Weights of a small transformer language model.
Size: 9 layers, width 192, MLP 448 GeGLU, 4.29M parameters.
Architecture: RMSNorm before each block, rotary positions, no biases in attention or MLP, tied embeddings.
Training: a variant of SOAP for these matrices, 98M tokens, 6415 steps.
Each number is 128 + 24 x the weight over its row's rms, rounded and kept within 0 to 255. Layers, rows and columns count from 0. The size above them is the row's rms in percent of the matrix's.

# layer 3 attention output (transposed), 384x192, rms 0.136, rows 252-255,316-319,379-383, columns 96-191
size [113  99  93 102  96  92 105  94 107 108 101 116 102]
[[123 103 146 153 126 123 155 148 116 125 119 109  87 114 137 117  80 154 136 172  89 144 146 104 138 143 149 172 124 135 149  89 137  95 156 129 105 152  84 138 152 113 108 137 118 133 128 171 104 106 137 173 179 165  95 146 122 115 130 122 116 140 131 143 100 120 142 152 110 156 142 152 168 111 125  95  97 122 136 116 126 130 112 123  98 127 184 129 122 138 106 133 141 111 138 102]
 [146 139 134  93 109  73 106 138 122 137 159 114 163 159 157 128  85 127 108 112  84 153 137 111 118 151 162 123 175 126 113 108 182 138 130 156 119 130 122 140 146 123 157 101 124 133 142  96 148 135 140 124 130 132 115 151 125 128 120 132 113  60 133 125 155 127 165  72 150 116 107  78 138 112 119 134 111 114 163 133 142 152 102 118 128 147 126 140 157 130 124 157 149 139 145 128]
 [158 114 121 145 132 149 130 114 122 100 122 126 144 136  88 120 148 125 153  92 124 120 158 132  95 126 112 166 173 145 169 160  89 145 126 171 104 148  88 151 132 147 119 130 108 105 101 113  64 121 124 138 106 134 104 130 100 112 159 181 121 115  69 175 133 157 121 122 117 135 168 116 122  79 173 166 137 147 125 161 114 158 123 153 125 150 125 105 154 129 138 116 150 108 151 156]
 [113 110 143 114 129 124 190 148 144 138  95 111 112 116 131 121  82 120 134 157 167 136 103 124 121 104 154 162 142 149 153 184 119 140 172 113 141 156 143 102  70 176  99 175 162 151 136  88 121  85 117 145 113 178 124  85 134 111 132 118 127 108 144 151 115 161 149 153 115 127 120  83 117 119 107 138 114 148  67 122 128 161  86 112 127 114  83 140 149 148 122 128  97  98  88 111]
 [123 142 147 116 127 122 134 124 122 106 149 113 109 101 109 123 152  78  96 144 148 147  68 132 132 138 120  86 165 178 111 173 125 120 112 110 134  86 128 142 103 154 134 158 117 116 117  85 130 134 148 138  93 142 134 107 129 141 108 132 139 160 122 129 181 137  97 117 151  68 159 152 139 155 116 160 132 131 132 121 154  95 124  72 126 133 116 131 142 131 171 166 160  82 126 145]
 [129 108 120 117 149 127 185 135 115 110 151 103  69 160 133  84 104 137 135 146 140 169 110 127 114 121 127 142 126  98 121 143 138 142 153 126 104 119 101 132 103 124 160 138 128 115 134 111 144 115  94 119  81 127 107 141 142 101 141 105 103 139 172 132 122 132 137 167 146 104 162 135 109 134 132 102 123 130  84 111 146 119 116  89 134 133  93 121 164 120 116 125 135  99 103 168]
 [111 150 109 128 109 128 117  91 130 131 153 102 152 107 147 131  89 172 104 142 150 133 129 147 135  73 103 130 106 116 107 100 169 105 103 113 147 127 122  98 131 104 139 127 154 101 104 137 117 125 137 101 153 117 120 143 120  99 121 134 110  80 132 127 135 178 122 120 134 170 104 147 123  91 134  99 145 128 115 106 118 113 121 102 117 152 142 132 127  80 138 136 128 142  97 118]
 [148 148 117 110 128 127 138 117 101 132 150 142 145 141 163 137 166 146 118 131 120 126 164 122 122 158 138 131  81 144 133 132  94 155 149 121 158 130  89  84 145  88 131 120 109 148 176 167 124 122  67 138 124 106 140 169 131 119 111 137 118 135 114 137 142  98  94  83 136  75 134 168 120 146 123 150 151 145 160 119 143 122 149  95 121  89 104 156 112 141 126 120 161 150 153 145]
 [156 190 122 114 116 147 141 136 161  99 113 129 138 124 123 152 134 120 121 120 165 126 175 136 141 155 153 171 120 141  91 175 128 133 100 123 101 179 114 173 106 120 173 169 130 125 124 190 112 160  93 120  94  68 143 114 132  94 125 160 151 140 123 136 164 136 134 119 132  91 114 134 112 125 168 141 155 124 120 154 138 121  91 134 163 113 125  97 135 135 138 110 127 132 146 128]
 [118 118 122 156 121 137 123 114 126 137 108 148 121 135 134  97  78 114 168 144 137  78 134  96 135 129  90 153 128 145 101 119  76 187 136 133 159 127 146 118 118 106 119 100 169 151 129 130 113  92 161  71 142 149 144 131 138 137 132 108 129  65 178 154 120 164 114 133 115 129  90 137 121 136 128 132 164 141 112 151 150 167 115 146 105  83 106 131 103 121 100 103 163 159 115  96]
 [145 140 134  89  91 132 144 127 104 138 102 159 153 131 138 134 139  71 114 142 128 112 159 132 138 122  99 130 121 124 126 123 134 103 149 110 100 145 164 111  91 133  95 106 148 145 109 166 117  98 119  74 159 160 161  92 136 127 128 142 144 151 134  93 105 130 127  98 108 142 113 153 163 125 122 139  80 171 140 114 107 159 111 135 145  89 138 107 126 149 132 127 138 122 125 116]
 [142 132 134  92 118  98 145 171  92 119 120 176 116 163 125 154 112  87 154 146 105 114 143 110 148 168 116 133 105 137 137  91 124 172 166 128 155 122 134 116  99 160  95 153 111  99 141 112  95 111 159 127 149 140 147  95 110 105 145  77 119 137 138  66 128  71 134 151 139 138 113  83 144 128 147 123 158 132 115 119 131 108 123 126 137  90 107 105 109 129 138 119 122 111 110 147]
 [ 92 129 142 134 160 113 118 132  97 154  88 140 127 143 130 144 104 157 165 129 115 132 128  99 164  86  70 143 115 111 156 150 128 135 111 153 151 124 118 126 154  83 117  84  99 135  68 163 106 135 147 125 114  90  92 140 148 159  89 123 100 132  96 151 128 158 148 183 160 147 115 157 126 143 127 122  93 131 142 110 125 127 128 143 115 139 110 129 127 124 138  93 130 143 151 103]]
# layer 3 attention value, 128x192, rms 0.148, rows 124-127, columns 96-191
size [110  99 110  98]
[[175 181 135 147 126 134 135 125 138 121  92 140 142 121 126 128 110 145 154 172 115 141 147 121 128  99 119 120 117 117 124 147 171 134 121 133 161 146 178  79  97 100 118 139 115 139 148 131 124 133 141  94 137 149 112 174 131 116 146 112 134 110  99 157  82 119 118 129  79 144 148 156 153 120 117 166 103 110 159  93 106 129  97 142 177 116  98 153 139 108 151 109 121 113 123 109]
 [ 96 131 100 184  99 109 151 142 113 141 113 165 148  96 149 145 122 116 149 114 110 106 144 122 135 142 101 114 106 155 115 160 118 132 104 117 146 159 109 151 180  95 122 143  80 121 132 157 137 158 144 138 168 127 134 153 146 133 120 161 117  78  77 126 131 150 117 134 137 166  97 122 141 125  81 143 114 120 119 151 147 156 120 126 122 109 113 107 121 147 137 130 114 129 122  78]
 [122 134  52 129 153 103 116 118 137 115 188 132 106 106 129 138 163  90  93 121  74 116 141 115 136 119 110 167 141 107 151 111  98  79 109 158 124 163 126 112 156 167 141  98 126 167 131 176 147 164 147 140 113 101 163 118 150 137 162 147 112 163 136  95 109 140 117  91  72 119 155  64 127 142 123 142  85 135 123 118 165  96 156 125 132 144 104 101 122 155 106  95  95 128 108 153]
 [114 123  88 130 169 122 123 133 133 142 103  73 166 121 103 145 115 139 139 140 140 143 159 137 136 179 172 123 109 141 140 109 169 125  99 138 113  99 123 120 162 120 123 161 132 126 119 136 118  96 133 105 167 102 127 161  84 121 140 145 171 132 152 125 128 118  90 160 127 123  78 128  97  87 153 118 153 158 172 138 104  66 109 113 145 110 103  71 134 131 117 132 114 118 157 144]]
# layer 3 MLP gate, 448x192, rms 0.157, rows 0-18, columns 96-191
size [102  99  94  98 101 105  92  94 100 104 103 106  98  94  97 114  97 100  92]
[[ 87 131 145 108  97  59 145 164 117 115 113 131 116 146  82  81 141 127 147  99  78 117 149 127 128 154 162  90 116 122 129 114 138 143 109 130 141 133 102 142 131 165 160 153 124 128 119 118  91 143 101 145 165 118 155  97 142 110 105 137 163 127 139 162 146 145 127 108 107 109  94 102 141  70 126 130 153 105 119 125 158 101 149 117 141  77 127 126 146  94 125 134  78 136 132 155]
 [102 144  84 150  95 147 145 115 118 129 109 118 165 102 149 165 125  69 117 147  96 114 119 152 177 164 130 128  86 112 146  99  99 143 120 153 116 126  73 137 104 164 171 136 133 126 130 137 135 144 112  96 108 120 100  93 104 133 137 129 114 166 157 110 134  93 131 154 108 115 121 149 114 130 126 136 150  93 111 174  83 135 134 112  80 164 116 131 117 142 127 174 138 136  99 182]
 [121 141 149 132  98 137 132  90 147 116 127 146 143 118 131 107 137 157 133 155 132  92 111 107 106 135 138 102 123 152 160 119  99 132 124 151 106 138 135 157 157 141 125 136 175 117  97 133  98 138 119 138  97 114 148 128 153 162 131 129 122 123 166  84 160 146 169 128 106 121 126 135 103 178  91 134 105 130 136 136 135 128 116 173  94 113 103  88 114 153 129 137 138 143 152 151]
 [143 123 129 100 156 115 121 117 113 178  70 118 140 130  92 138 133 185 103 139 126 136 140 131 121 193 109 128 113 145 118 184 139 104 128 146 143 108 160 126  99 136 132 113 115 143 115 115 154 117 123 165 173  56 102 116  86  91 131 149 123 141 136  75 133 112 146 146 147 134 133 116 135 121 125 140 122 117 133 129 124 113 118 171 138  92 114 151 131 125  94  96 168 131 141 144]
 [134 137 121  99  79 107 118 138 180 130  96 127 109 114 137 166 101 176 122 129 136 143 145 121 116 124 130 114 134 203  92 131 169 117 151 178 106 127  97 115  76 165 105 120 128 177 158 173 160 134 138 132 138 105 120 123 140 155  86 132 109  95 134 156 144 155 142 124 109 108 141 133 128 137  94 164  86 158 121 139 136 135 123 117 164 162  63 118  97 138 168 103 144 113 128 116]
 [147  99 177  69  78 107 160 119 142 157  95 117 159 102 138 105 178 167 131 128 151 178 100  75 140 107 156 116 100  99 145 110 105 135 150 141 162 139 150 132 127 145 121 127 134 152  83 136  88 161 136 143 125 128 128 117 137 156 122 111 127 146 136 127 145 125 133 134 150 156 142 163 104  91 135 154 124  88 123 147 132  97 127 112 125 123 119 139 123 144 109 146 133 149 125 144]
 [126 137 112 147 103 135 147 133 132 129 157 191 123 127  89 103 156 102 123 146 130 172 141 107 138 161 167 139 105 121 117 133  95 109  99 170 121 143 129 134 120  88 188 126 142 148 127  71 121  80 113  73 128  88 131 151  86 117 106  94 107 134 102 140 121 133 135 129 112 131 172 138 124 110 133 125 113 158 113 124 140 111  96  95 137 127 115 139 106 121  98 129  90 116 131 135]
 [100 113 139 115 151 110 147 115 146  77 167 122 142 155 142 176 166 105 108 158 157 128 114 122  97 120 171 173 125  85  85 160 118 113 119  97  95 129  99 118 109 126 125 192 123 159 135 104 141 154 138 132 112 158 102  90 135 125 114 138 128 110 178 148  96 142 103 161 125 113 161 110 114 144 160  74 129 106 135 112 149 147 140 124  91 157 122 145 145 119 166 106 134 168 112 126]
 [116  85 128 142 133 155 170 123 140 101 153  95 146 120  98 120 156 134 121 112 117  95 130 110 138 102 133 101  82 119 171 123 173  89 140  87 196 175 164 136  88 105 140 159 176 145 135 109 130 128 136 130 134  92  99 149 129  97 133 175 105 100 111 137 102 109 137 121 126 157 155 150  68 114 128 109  98 109 121 119 129 134 102 100 124 142 105 125 122  98 120 105 167  95 157  89]
 [128 151 122 153 104 142  99 117 137 118 152 144 107 104 145 138 155 116 147 137 102 148 113  98 116 100 135  71 121  90 114 167 129 142 112 143 133 142 147 136 120  81  70 166 140 111 132 124 139 140 150  95  96 128 112 129 168 173 120 158  95  91 116 114 115 140 121 134  91  96 122 122  97 152  76 124  77 107  84 137 124 128  95 100 129 156 167 146 144 113  99 127 150 129 161 147]
 [ 97 114  64  84 140 161 117 141 168 129 123 142 108 123  76 126 101 109 153 147 189 114 100  91 130 194 140 125 128 128 163 138  78 145 114 105 123 143 170 124 188 146 126 110 140 114 119 126 134 110 136 112 108 117 150 139  89 126 156 151 101 132 133 119 114 129 131 116  91 140 121  63 117 112 140 112 172 124 149 102 155  87 136 158 114 147 137 130 134 142 134 112 111 132 106 151]
 [126 131 149 119 126 159 132 140 153 134  84 181 131 106 170 117 125 139 111  97 113 113 136  99 161 136 137  98 103 117 119 119 163 149  99 122 116 119 146 142 103 128 123 139 140 116 133 142 127 150 142 145 114  99 130 104 146 144 170 158 117 134 118 155 136 136 203 122 126 174  90 142 134  97  79 130 152  94 135 126 143 114 160 161  77 110 131 142 140 141 141 157  89 152  80 100]
 [139  98 106 137 105 175 114 106 101 134 141 115 116 125 143 183 128 105 104  80 153 141 110  95 151 162 150 123 121 134 168 176 133 121 135 152 117 139 167 117  83 136  76 111 128 123  98 107 104 148 129 140 190 132 111 174 173 126  87 147 120 150 154 121 112 130 114  98  87 103  98 119 152 127 186 129 147 124 102 131 122 119 132 150 148 120  95 166 133 118  78  80 173 103  83  96]
 [136 155 127  99  89 130 134  83 131 171 128 131 144 145 138  96 117 119 139 149 163 165 128 138 140 100 139 125 110 140 170 108 140 154  93 175 106 107 139 146 105 121 122 111 127 145 130 158 107 135 144 148 133  98 110 145 124 147 121 127 156 155 142 116  99  80  97 111 150 143 101 139 156 113 154 144  69 148 155 122 101 102 110 132 101 167 113 128 114 137 138 121 162 136 138 138]
 [149 127 118 151 128 143 120  91 155 116 113  98 129  99 147 106 137  78 113 145 144 159 128 123 100 119 116 122 111 125 145  71 154 156 136 125 107 154  60 131 152 151 109 101 132 117 123  97 135 130 139 149 154 174 133 174  92 136 199 152 116 110 121 165 109 157  97 133  86 136 127 106 116 123 105 142 152 131 165 128 127 114 117 131 152 178 142 111 135 144 126  83 120 134 166 137]
 [150 108  87 134 129 100 127 124 105 104  87 127 102 130 133  98 135 104 105 163 124 106 108 102 134 149 122 142 107 118  99 106 116 134 100 154 113 160 113 186 159 132 163 108 126 135 123 150 140 101 145 149 150 161 128  96 173 166 157 110 192 137 106 123 148 116 154 139 176 127 153  99 125 100 153 148 156 119 153 112 147 112 119 120 109 106 152 137 147 148 132 136 130 131 179 141]
 [126 100 125 117 128 119  87 136 121 121 125 128 134 126  86 127 141 162 139 130 194 111 126 107 142 115 135 140  96  99 112 152 154 184  98 143 155 160 112  80 172 136 170 141 156 120 128 161 133 105 108 152 165 142 139 139  86 163 151 142 102 115 132  95 128 127  79 141 132 161  95 123 163  89 147 176 143 133 141 178 176 124 157 158 115 129 107 157 145 127 124 159 134 174  93 108]
 [162 112 113  93 113 133 107 135 157 152 131 117 109 103  95 147 146 147  75 122 170 108 144  94 102 123 150 123  84 131 122 140 139 111  67 101 118 156 123  79 111 143 115 119 117 145 123 128 115 111 107 134 115 188 150  81 117 143  62  92 126 142 164  80 154 159 127 119 143 159 114 157 143 116 143 156 163 128 111 121 141 158 124 133 146 165 130 115 140 152 122 146 121 144 109 166]
 [141 128 126 123 150 136 114 154 130 135 142 123 148 124  94 123 148 132 173 138 156 147 141 127 105 145 119  96 129 138 100 138 106 128  79 152 115 111 114 168 116 193 179 100  99 103 141 137 109 161 169 138 135 115  91 113 151 167 102 116 107 161  94 146 123  96 119 171 127 154 181 112  93 124 113  96 120 145 147 129 152 115  91  90 124 118 140 164 161 160 109 132 125 169 131 131]]
# layer 3 MLP up, 448x192, rms 0.148, rows 0-17, columns 96-191
size [115  99  95 100 104 106  90  95 104 107  97 100  94  98  97 113  98 105]
[[158 129 162 144 124  96 130 140 113 152 159 126 153 108 137 100  82 126  92 143 139  95 114 151 146  63 154 120 161  93 131 131 103 144 103 133 142 156  81  77  79  73 122 133 124 114 109 136 136  74 121 121 112 110 113  83 141 140 115 104 112  79 129 103 174 155 139 153 140 139 172 146 158 126 137 114 134 123 131  90 103 142 151 123 140 145 106  87 150 129 120 120 101 114 154  99]
 [117 157 130 162  99 134  99  72 106 185 169  89 154 112 144 104 133 127 143 155 152 153 102 137 126 138 126 104  84 161 112 113 113 157 116 161 119 132 151 153 105 108 141 119 100  87 132 134 135 112 145 114 123 128 153 133 127 178 145 139 167 123 155 111 144 153 126 123 118 128 118 110 120 104 106 109 159 162 143 128 135 145 116 113  96 144 133 122 118 117 137  80 117 104 188  85]
 [109 169 200 118 128 120 132 191  80 116 133 135 132 135  84 120 151 135  84 104 133 104 125 138 152  91 171 127 191 121 114 109 121 140  94 166 149 109 114 117 148 165 123 132 100 182 164 152  99 129 147 148 135  67 136  99 108 117 125 135 102 133 128 144 181 117 163 162 126 162 144 130 135 124 117 128 142 141 126 131 185 110 158 116 115 129 148 147 110 136 116 154 123 130 144 162]
 [148 113 140  90 119 148  79 178 133 117 129 132 110 146 103 141 126 128 143 111 112 145 102 113  92 136 113 125 119 112 102  93 173 111 131  98 118 166 144 130  97 171 148 110 104 109 151 112 128 132 163 125 102 131 142 125  72  97 101 142  86 132 148 121 120  94 127 171 138 210 131 145  86 175 107 148  45 101 131 145 150 154 108 134  90 131 173 122 118  79 110 107 143 118 141 156]
 [167 137 147 107 154 100 117 119 171 116 138 130 123  84 144 161 124 163 161 130 146 133 115 118 114 163 156 118 120 119 152  91 118 145 134 140 114  62 167 141 120 147 184 123 139  85 150 109 130 121 155  87 135 129 125  89 144  94 146 153  96  89 117 191 146 138 133 106  95 163 158 116  81 125 132 113  89  77 128  92 125 117 122 131 117 153 115 176 170 114 120 154 115 164 147 117]
 [119 137 136 143 128 107 118 155 130 157 164  73 132 173 143 147 116 119 123  88 135 145 185 166  96 123 122 134 125 170 106 161 154 152 128 122 130 115  93  99 131 105 164 118 146 131 110 132 132  90 142 136  88 133 125 158 195 115 120 111 122 133 109 122 134 111  98 161 138 119  91 138 159 126 121  78  99 155 146 105 144 108 149 102 119 129 140 106 138 117 122 117 128 113 114  95]
 [100 148 123 124 127  88 131 149 140 150  98 117 169 127 151  99 105 128 132 150 146  81 131 136 138  93 118 159 170 107 138 153 124  95 124 118  93 141 133 153 167 123 120 149 121 158 112 151 153 150 129 127 142 119 134 136 123 143 133 110 110  77  86 118 121 152 104 161 182 133 181  94  81 149 119 140 147 136  86 147 161 136 118 111 106 120 100 115  84 136 147 135 140  65 146 156]
 [ 81  88 118 110  94 116 128 164 173 107 153 131 148 140 107 165 127  96 105 160 118 102  93 148 140 101 163 106  80 134 143 141 119 127 162 121 100 129 119 126 145 153  82 120 115 111 147  80 116  97 120 148 112 144 112 151 119 100  99 140 133 132 126 132 106 127 107 102 108 189 126 168 152  92 136 102 140 135 150 141 150 127  97 133 120 158 122 105 110  94 145 172 120 147 151 139]
 [ 94 162 145  85 165 131  89 117 165 128  96 138 154 121 164 148 131 154 126 117 164 151 138 137 140 145 148 129 139 104 112  81 114  99 151  84 126 116 129 144 101 112 148 115 121  98 106 126 161 117 117 167 118 113 129 129 105 116 130 112 114 119 158 182  87  87 109 109 122 107 147  90 141 134 161 123 126 112 149 151 145 149 146 107  75  98 143 122  93 103 121 186 137  97 163 141]
 [108 101 127  62 119 148  91  81 132 101 147 157 140 109 146 156 123  95 163 191 121 141 120 122 135 140 122 130 110 141  98 125 138 124 120 136 135 152 155  72 109 119 118 156 109 126 103 113 134 166  95  71  88 111  97 124 139 104 102 117 102 157 108 134 103 155 143 105 126 120  98 126 106 118 118 100 123 102  83 154 151 149 122 139 125 137 104 119 152 108 132 122 158 150 162 107]
 [147 131 129  98 145 165 116 168  74 112 139 102 157 157  96  96 121 111 106 121 108  67 132  73 128 122 143 138 109  97 147 114 146 120 119  91 100 168 146 121 139  90  97 140 121 146 122 154 118 142 132 131 158 107 128 143 102 153 135 137  97 138 110 104 149 147 139 126 133 103 106 169 150 144 102  81 118 128  81 132 119 135 130 173 107 131 144 184 134 120 143 109 109 134  97 151]
 [117 149 137 127 161 129 137 118 130  99 104 113 140 136 125 146 158 151 109 134 115  99 137 147 121 117 129 107 121 112 136  91 162 130 143 119  95 143 153 103 128 114 130 138 172 111 108  96 155 137 104 126 111 182 102 135 173 149 111 152 110  90 133 136  87 155 149 132 101 116 111 124 117 156 119 140 172 132 147 145 178 109 207  97 130 138 131 147 107 123 136 178 128 147 110  88]
 [ 72 139 125  86 113 126 116 118 120 119 169  98  90 141 115 134 117  98 122 119 142 147 164 111 124 132 160  94 135 197 109 155 127 126 135  76 149 117 176 133 100 133 100 159 133 131 142 143 132 133 140 128 160 103 150 165 136 132 179 159 122 122 133 134 142 164 122 147 138 129 127 105 133 143 136 131 138 134 126  66 134 115 114 183  95 130 125 125 169 119 109 131  65  97 165 128]
 [136 100  96 108 120 144 102 145 146 116 101 101 101 111 134 147 124 123 110 119 132 116 123  94 134 110 156 117 118 152 106 146 127 122 107 134  87 137 131  89 141 171 132 136 138 124 182 130 125  78  82 107 159 174 140  99 110 102 163 146 140  40 151 134 176 139 141 117 114 127 133 130 150  98 101 148 130 108 105 141  96 158 179  89 179 119 128 143 124 116 112 164 129 117 129 163]
 [144  93 113 124  98 143 145 142 108 136 193 117 152 142 158 127 130  55 160 105 145 110 140 113 119 132 101 115 150 126 158 113 142 192 119 122  92 134 127 100 148 155 128 134  70 118 167 112 151  82 100 113 134 122 145 111 122 128 158 178 137 162 107 175 120 110 115 141 133 131  93 126 119 116 172 172  97 143  66 130 150 129 145 129 112 143 113 123 141 150 120 175 153 142 111 131]
 [122 105 146 130 118 165 190 172 101 124 122 122 152 140 147 121 147 104  92 147 133 129 139 118 113 136  98 149 112 133 136 176 127 152  68 119 124  84 131 145 133 151  82 100  98 104 171 170 162  91 103 143 170 123 146 110 130 147 152 100 159  96 141 103 123 126 106 125 161 110 106 145 133 139 117  96 150 140 157  94  98 121 133 167 105 108 103 123 111 117 136 115 131 114 128 107]
 [148 126 120 109  90 142 128 101 161 134 125 130 104  80 164  95 156 130 112 145 110 152  72  79 105 140 131 130 133 136 146 128 149 131 196  93 129 151  80 148 120 106 142 101 142 153  96 177 113 133 154 120 145 126 119 106 126 104 112 147 137  84 123 130 142 157 135  91 154 147 105 150 136 170 101 100  94 121 107 103 140 162 152 128  58 148 118 138  64 149 145 115 167 138 155 158]
 [156 155 136 154  89 107 172 139 142 104 113 131 118 134 171 107 128 161 130 131  97 111 104 131 133 177 100  96 130 129 123  68 168  94 151 115 122 141 132 117 128 149 150 127 161  82 118  96 112  95 125 124 137 125 119 114 163 115 164 137 147 129 105 149 150 110 147 166 170 118 110 110 123 118 100 105 147 136 138 163 114 144 190 105 106 146 176 147 140 141  95 152 123 129 131 147]]
# layer 3 MLP down (transposed), 448x192, rms 0.146, rows 0-17, columns 96-191
size [106 100 100 103 102  96  97  98  98 101  99 102  97  99  98 104 100 103]
[[110  99 122 151 160 149 123 187 109 150  92 152 189 120 154 120 113  72 135  90 140 114 142 145 131  73 114 160 137 136 149 144 139 147 121 148 124 107 132 135 120 123 150 145  96 142 143 176 141 124 117 150 109 110 163 130  92 137 138 108 125 157 112 106 154 117 125 129 150 134 173 153 115 160 148 139 131  81 125 107 126 108 126  99 133 140 133 163 143  78 139 110 132  97  89 130]
 [142 107 118 116 110 119 136 147 171 140 114 144 126 138 110 105 125 132 146  99 142 144 118 121 173 193 160 136  98 134 144 149 147 117 132 123 144 147 156 145 114 107 110 165 183 151 162 139 124 153 124 138 106 114 127 151 120 131 120 134 137 121 163 121 114 122  93 167  72 122 105 117 112 134 139 114 178 117 120 163 129 146 185 141 153 133 116  95 134 107 155 111 128 162 106 116]
 [146 110 181 134 106 136 118 125 143 147 119  94 103 149 124 155 116 107  96 132  97 127 150 136 118 133 130 144 119  74 133 152  96 126 122 156 110 108 159 144 179 138 167 101  99 111 126 101 108  88 158 104 102 146 144 156 113  78  76 115  75 111 114 102 133 140 149 128 140 110 130 129 108 126  78  99 120 110 138 206  91 104 143 145 141 109 103 118 151 127 143 130 131 111 120 129]
 [130 130  99 106 141  91 168 121 151  75 164 149 119 135 135 167 147 118 127 108 124 135  97 126  94 118 150 116 122 149 101 166 139 134 123 125 133 106 113 108 100 123  91 109 149 143 154 145 139 121  97 150 145 173 109 147 142 135 135 115  82 128 141 128  99 171 125 147 109 126 127 146 130  68 106 149 146 141 157  99 132 132 137 126 102 129 154 118 109  95  98 134 170 118 128 117]
 [123 109 135 106 130 138 121 111 126  97 136 131 141 113 137 165  70 140 144 135 104 102  85 156 134 111 177 141 153  94  69 153 153  76 144 141 142  97 148 160 136 143 148 129 139 131 114 127 182 175 128 144 107 135 192 137 132 134 154 161 149  99 124 116 119 124 100 136  97 160 133 141 104 122 131 143 151 139 107 133 120 166 108 147 163 116 164 106 116 128 117 140 137 121 162 119]
 [134 131 103 214 137 122 140 142 146  95 125 109 143 143 136 140 121 141 128 140  99 131 160 104 128 133 134 127 118 160  99 159  76 146 158 157 106 140 132 139 104 144 128 121 117 124 125 143 170 110 114 111 185 135 131 128 145 152 141 151 121 140 138 139  99 138  97  94 101 139 163 124 153 128 121 110  87 135 118 109 158 142 127 139 104  97 126 155 122 111 125 169 119  97 116 111]
 [ 98 100  99 127 107 144 123 173  91 157 127 145 115 133 123 144 116 146 127 134 136 139 136 119 129 153 133 129 105  98 147 129 154 147 132 161 139 145 124  87 122 140 139  78 144 161 138 123  68 174 105 157  94 111 140 102 115 137 176 140 126  51 142 127 124 168 102 147  88 101 143 201 115 137 131 138  95 117 177 106 159 151 106 190  67 153 150 134 167 145 105 100 149 137 147 115]
 [146 136 118 162 180 169 126 136 112 101 110 112 124 138 108  79 115 132 117 121 167 121 136 135 160  93 121 130 136 137 144 146 118 142 122 122 142 119 134 133 119 167 130 136 122 144 127 104  71 134 145 152 134 107  96 111 147 191 124 174 129 147 117  97 125 120 146 134 112 151 121  99 142 117 150 106  82 116 135 134 154 142 151 137  72 102  93 154 132 128 106 105 101  98 125 161]
 [150 134 105  57 108 105 105  84 106 146 133 163  96 115 153 177 165  84 163 128 145 104 116 114 123 133 150 126 135 134  88  99 133 117  83 157 136  85 148 136 134  87  81 142 151  98 118 148 131 101 134 103 161 121 104 115 114 118 118 133 117 110 168 146 118 140 129 114 110 100 135 180 106 141 142 142 148 138 123 146 158 143 131 165 107 146 123  79 115 124 155 192 123 146 104 142]
 [127 117 139  78 125 129 123 150 140 152 155 113 160  97 105 125 132 138 116 163  92 148 128 120 157 152  89 138 161 124 119 128 147 129 126 149 132 118 142 137 102 125  99 124 122 168 109 136 122 161 112 158 146 129 118 179 133 138 148 109  91 104 114 116 112 122 141 118 143 137 128 126 164 148 119 139 127 135  58 104 147 129 111 113 170 162 114 132 137 100 140 141 141 122 125 110]
 [160 120 119 138 127 121 127 130 153 144 137 145 128 102  84 125 137 146 139 144 150 153 131 132 140 135 147 134 115  98 113 112 101 149 143 118 153 156 126 163 134 195 117 108 146 139 144  89 140 141 109 164 152 120  99 127 143 102 100 134 120 128 151 111 116 121  96 147 148 134 155 159  94 119 115  93  97 160 110 128 104 107 176 108 107 136 110 111 174 156 128 137 152 111 140 159]
 [171 115 147 132 167 156 143 128 126 170 100 149 125 115 153 118 141 122 162 125  94 154 142 160 137 145 123 137 109 108 143  98 168 166 121 133  95 130 118 142 102 128 132 102  96  79 129 136 144 111 155 135 143 120 147 103 142 127 125 151  95 153  99 148 131 176  93 147 101 127 126 115 118  72 161 143 126 132 152  89 137 157 150 138 148 101 150 143 122 116 132 143 132 139 137 153]
 [169 106 150 143 121 131 164 141 129 140 114 126 121 159 130 145 135 126 121 183 131 128 185 161 151 191 137 108 118 136 170 114 139 127  81 128 123 152 131 111 135 115 121 133  96 160 106 147 100 141 161 123 145  94 171 136 143 173 115 100  85 153 115 111 124 139 147 138 126 113 108 183 119 138 107 102 155 157 149 112 159 152 148 122 123 195 124  97 134 123 178 111 142 134 166 115]
 [ 92 161  86 146 160 128 151 120 126 143  92 100 160  94  91 130 113 110 111 124 117 133 127 124  93 128 153 126 148 148  88 125 106 129 123 125 102 138 168  85 130  92 167 123 141 113 108 131 102 157 119 148 108 101 102  88 144 111 129 110 114  83 132 123 139  88 113 135  84 124 163  87 133 145 137 113 148 113 172 133 102 137 117  93 131  98 132 106 158 143 102 126 131 132 131 144]
 [110 151 165 163 150 108 111 113 144 132 159 147 100 148  97 127 124 148 171 107 137 135 122 166 153 167 121 121 126 110 162 150 120 135 136 150  82 161 139  92  86 145  70 112 174 108 166 131 149 120 103  73 119 149 137 131 145 122 150 120 118 131 167  62 121  94 156 131 119 113 125 132 151 120 126 133 136 129  81 120 126 123 164 113 185  98 105 126 113 124  75 131  85 139 150 125]
 [150 128 102 110 154 131 111 125  89 112 127 147 146 150 125 135 104 130 108 136  93 102 146 168 145 148 142 156  66 149 190 120 161 105  99 127  98 135 119 146 200 153 155 157 130 153 126  98 129 126 100 126 142 131 102 125 148 126 140 103 135  93 125 142 156 101 147 126 151 172  81 153 127 119 119 122 143 140 126 141 103 121 141 148  71 136 135 136 136 151 132 164 150 128  91 128]
 [108 172  89 153 126 149 166  98 141 175 105 116 143 132 124 116 136 131 154  81 137 142  78 151 113 149 122 133 105 137 168 111 126 129 106 128 147 138  99 127 104 129 149 107 121  94 111 149  81  96 134 121 134 143 118 107 103 123 134 131 114 149 136 129 110 156 104 140 143 146 139 103 135 166 102 132 145 135 107 116 115 121 154 109 124 149 122 156 128 113 173 116  79 118 138 133]
 [156 164 119 117 142 105 178  92 127 136 146 133 158 151 122 130 147 106 108 112 113 119 103 139 189 104 113  69 114 143 108 148 135 144 110 132 113 150 154 127  87 136  92 110 112 113 142 124  98 152 127 112 108 110 161 135 115 124 162 161  99 111  90 130 175 102  99 167 108 127 129 124 151 129 121 131 103 161 104 161 111 136 130 133 108 157 133 125 116 137 132 107 140 123 111  99]]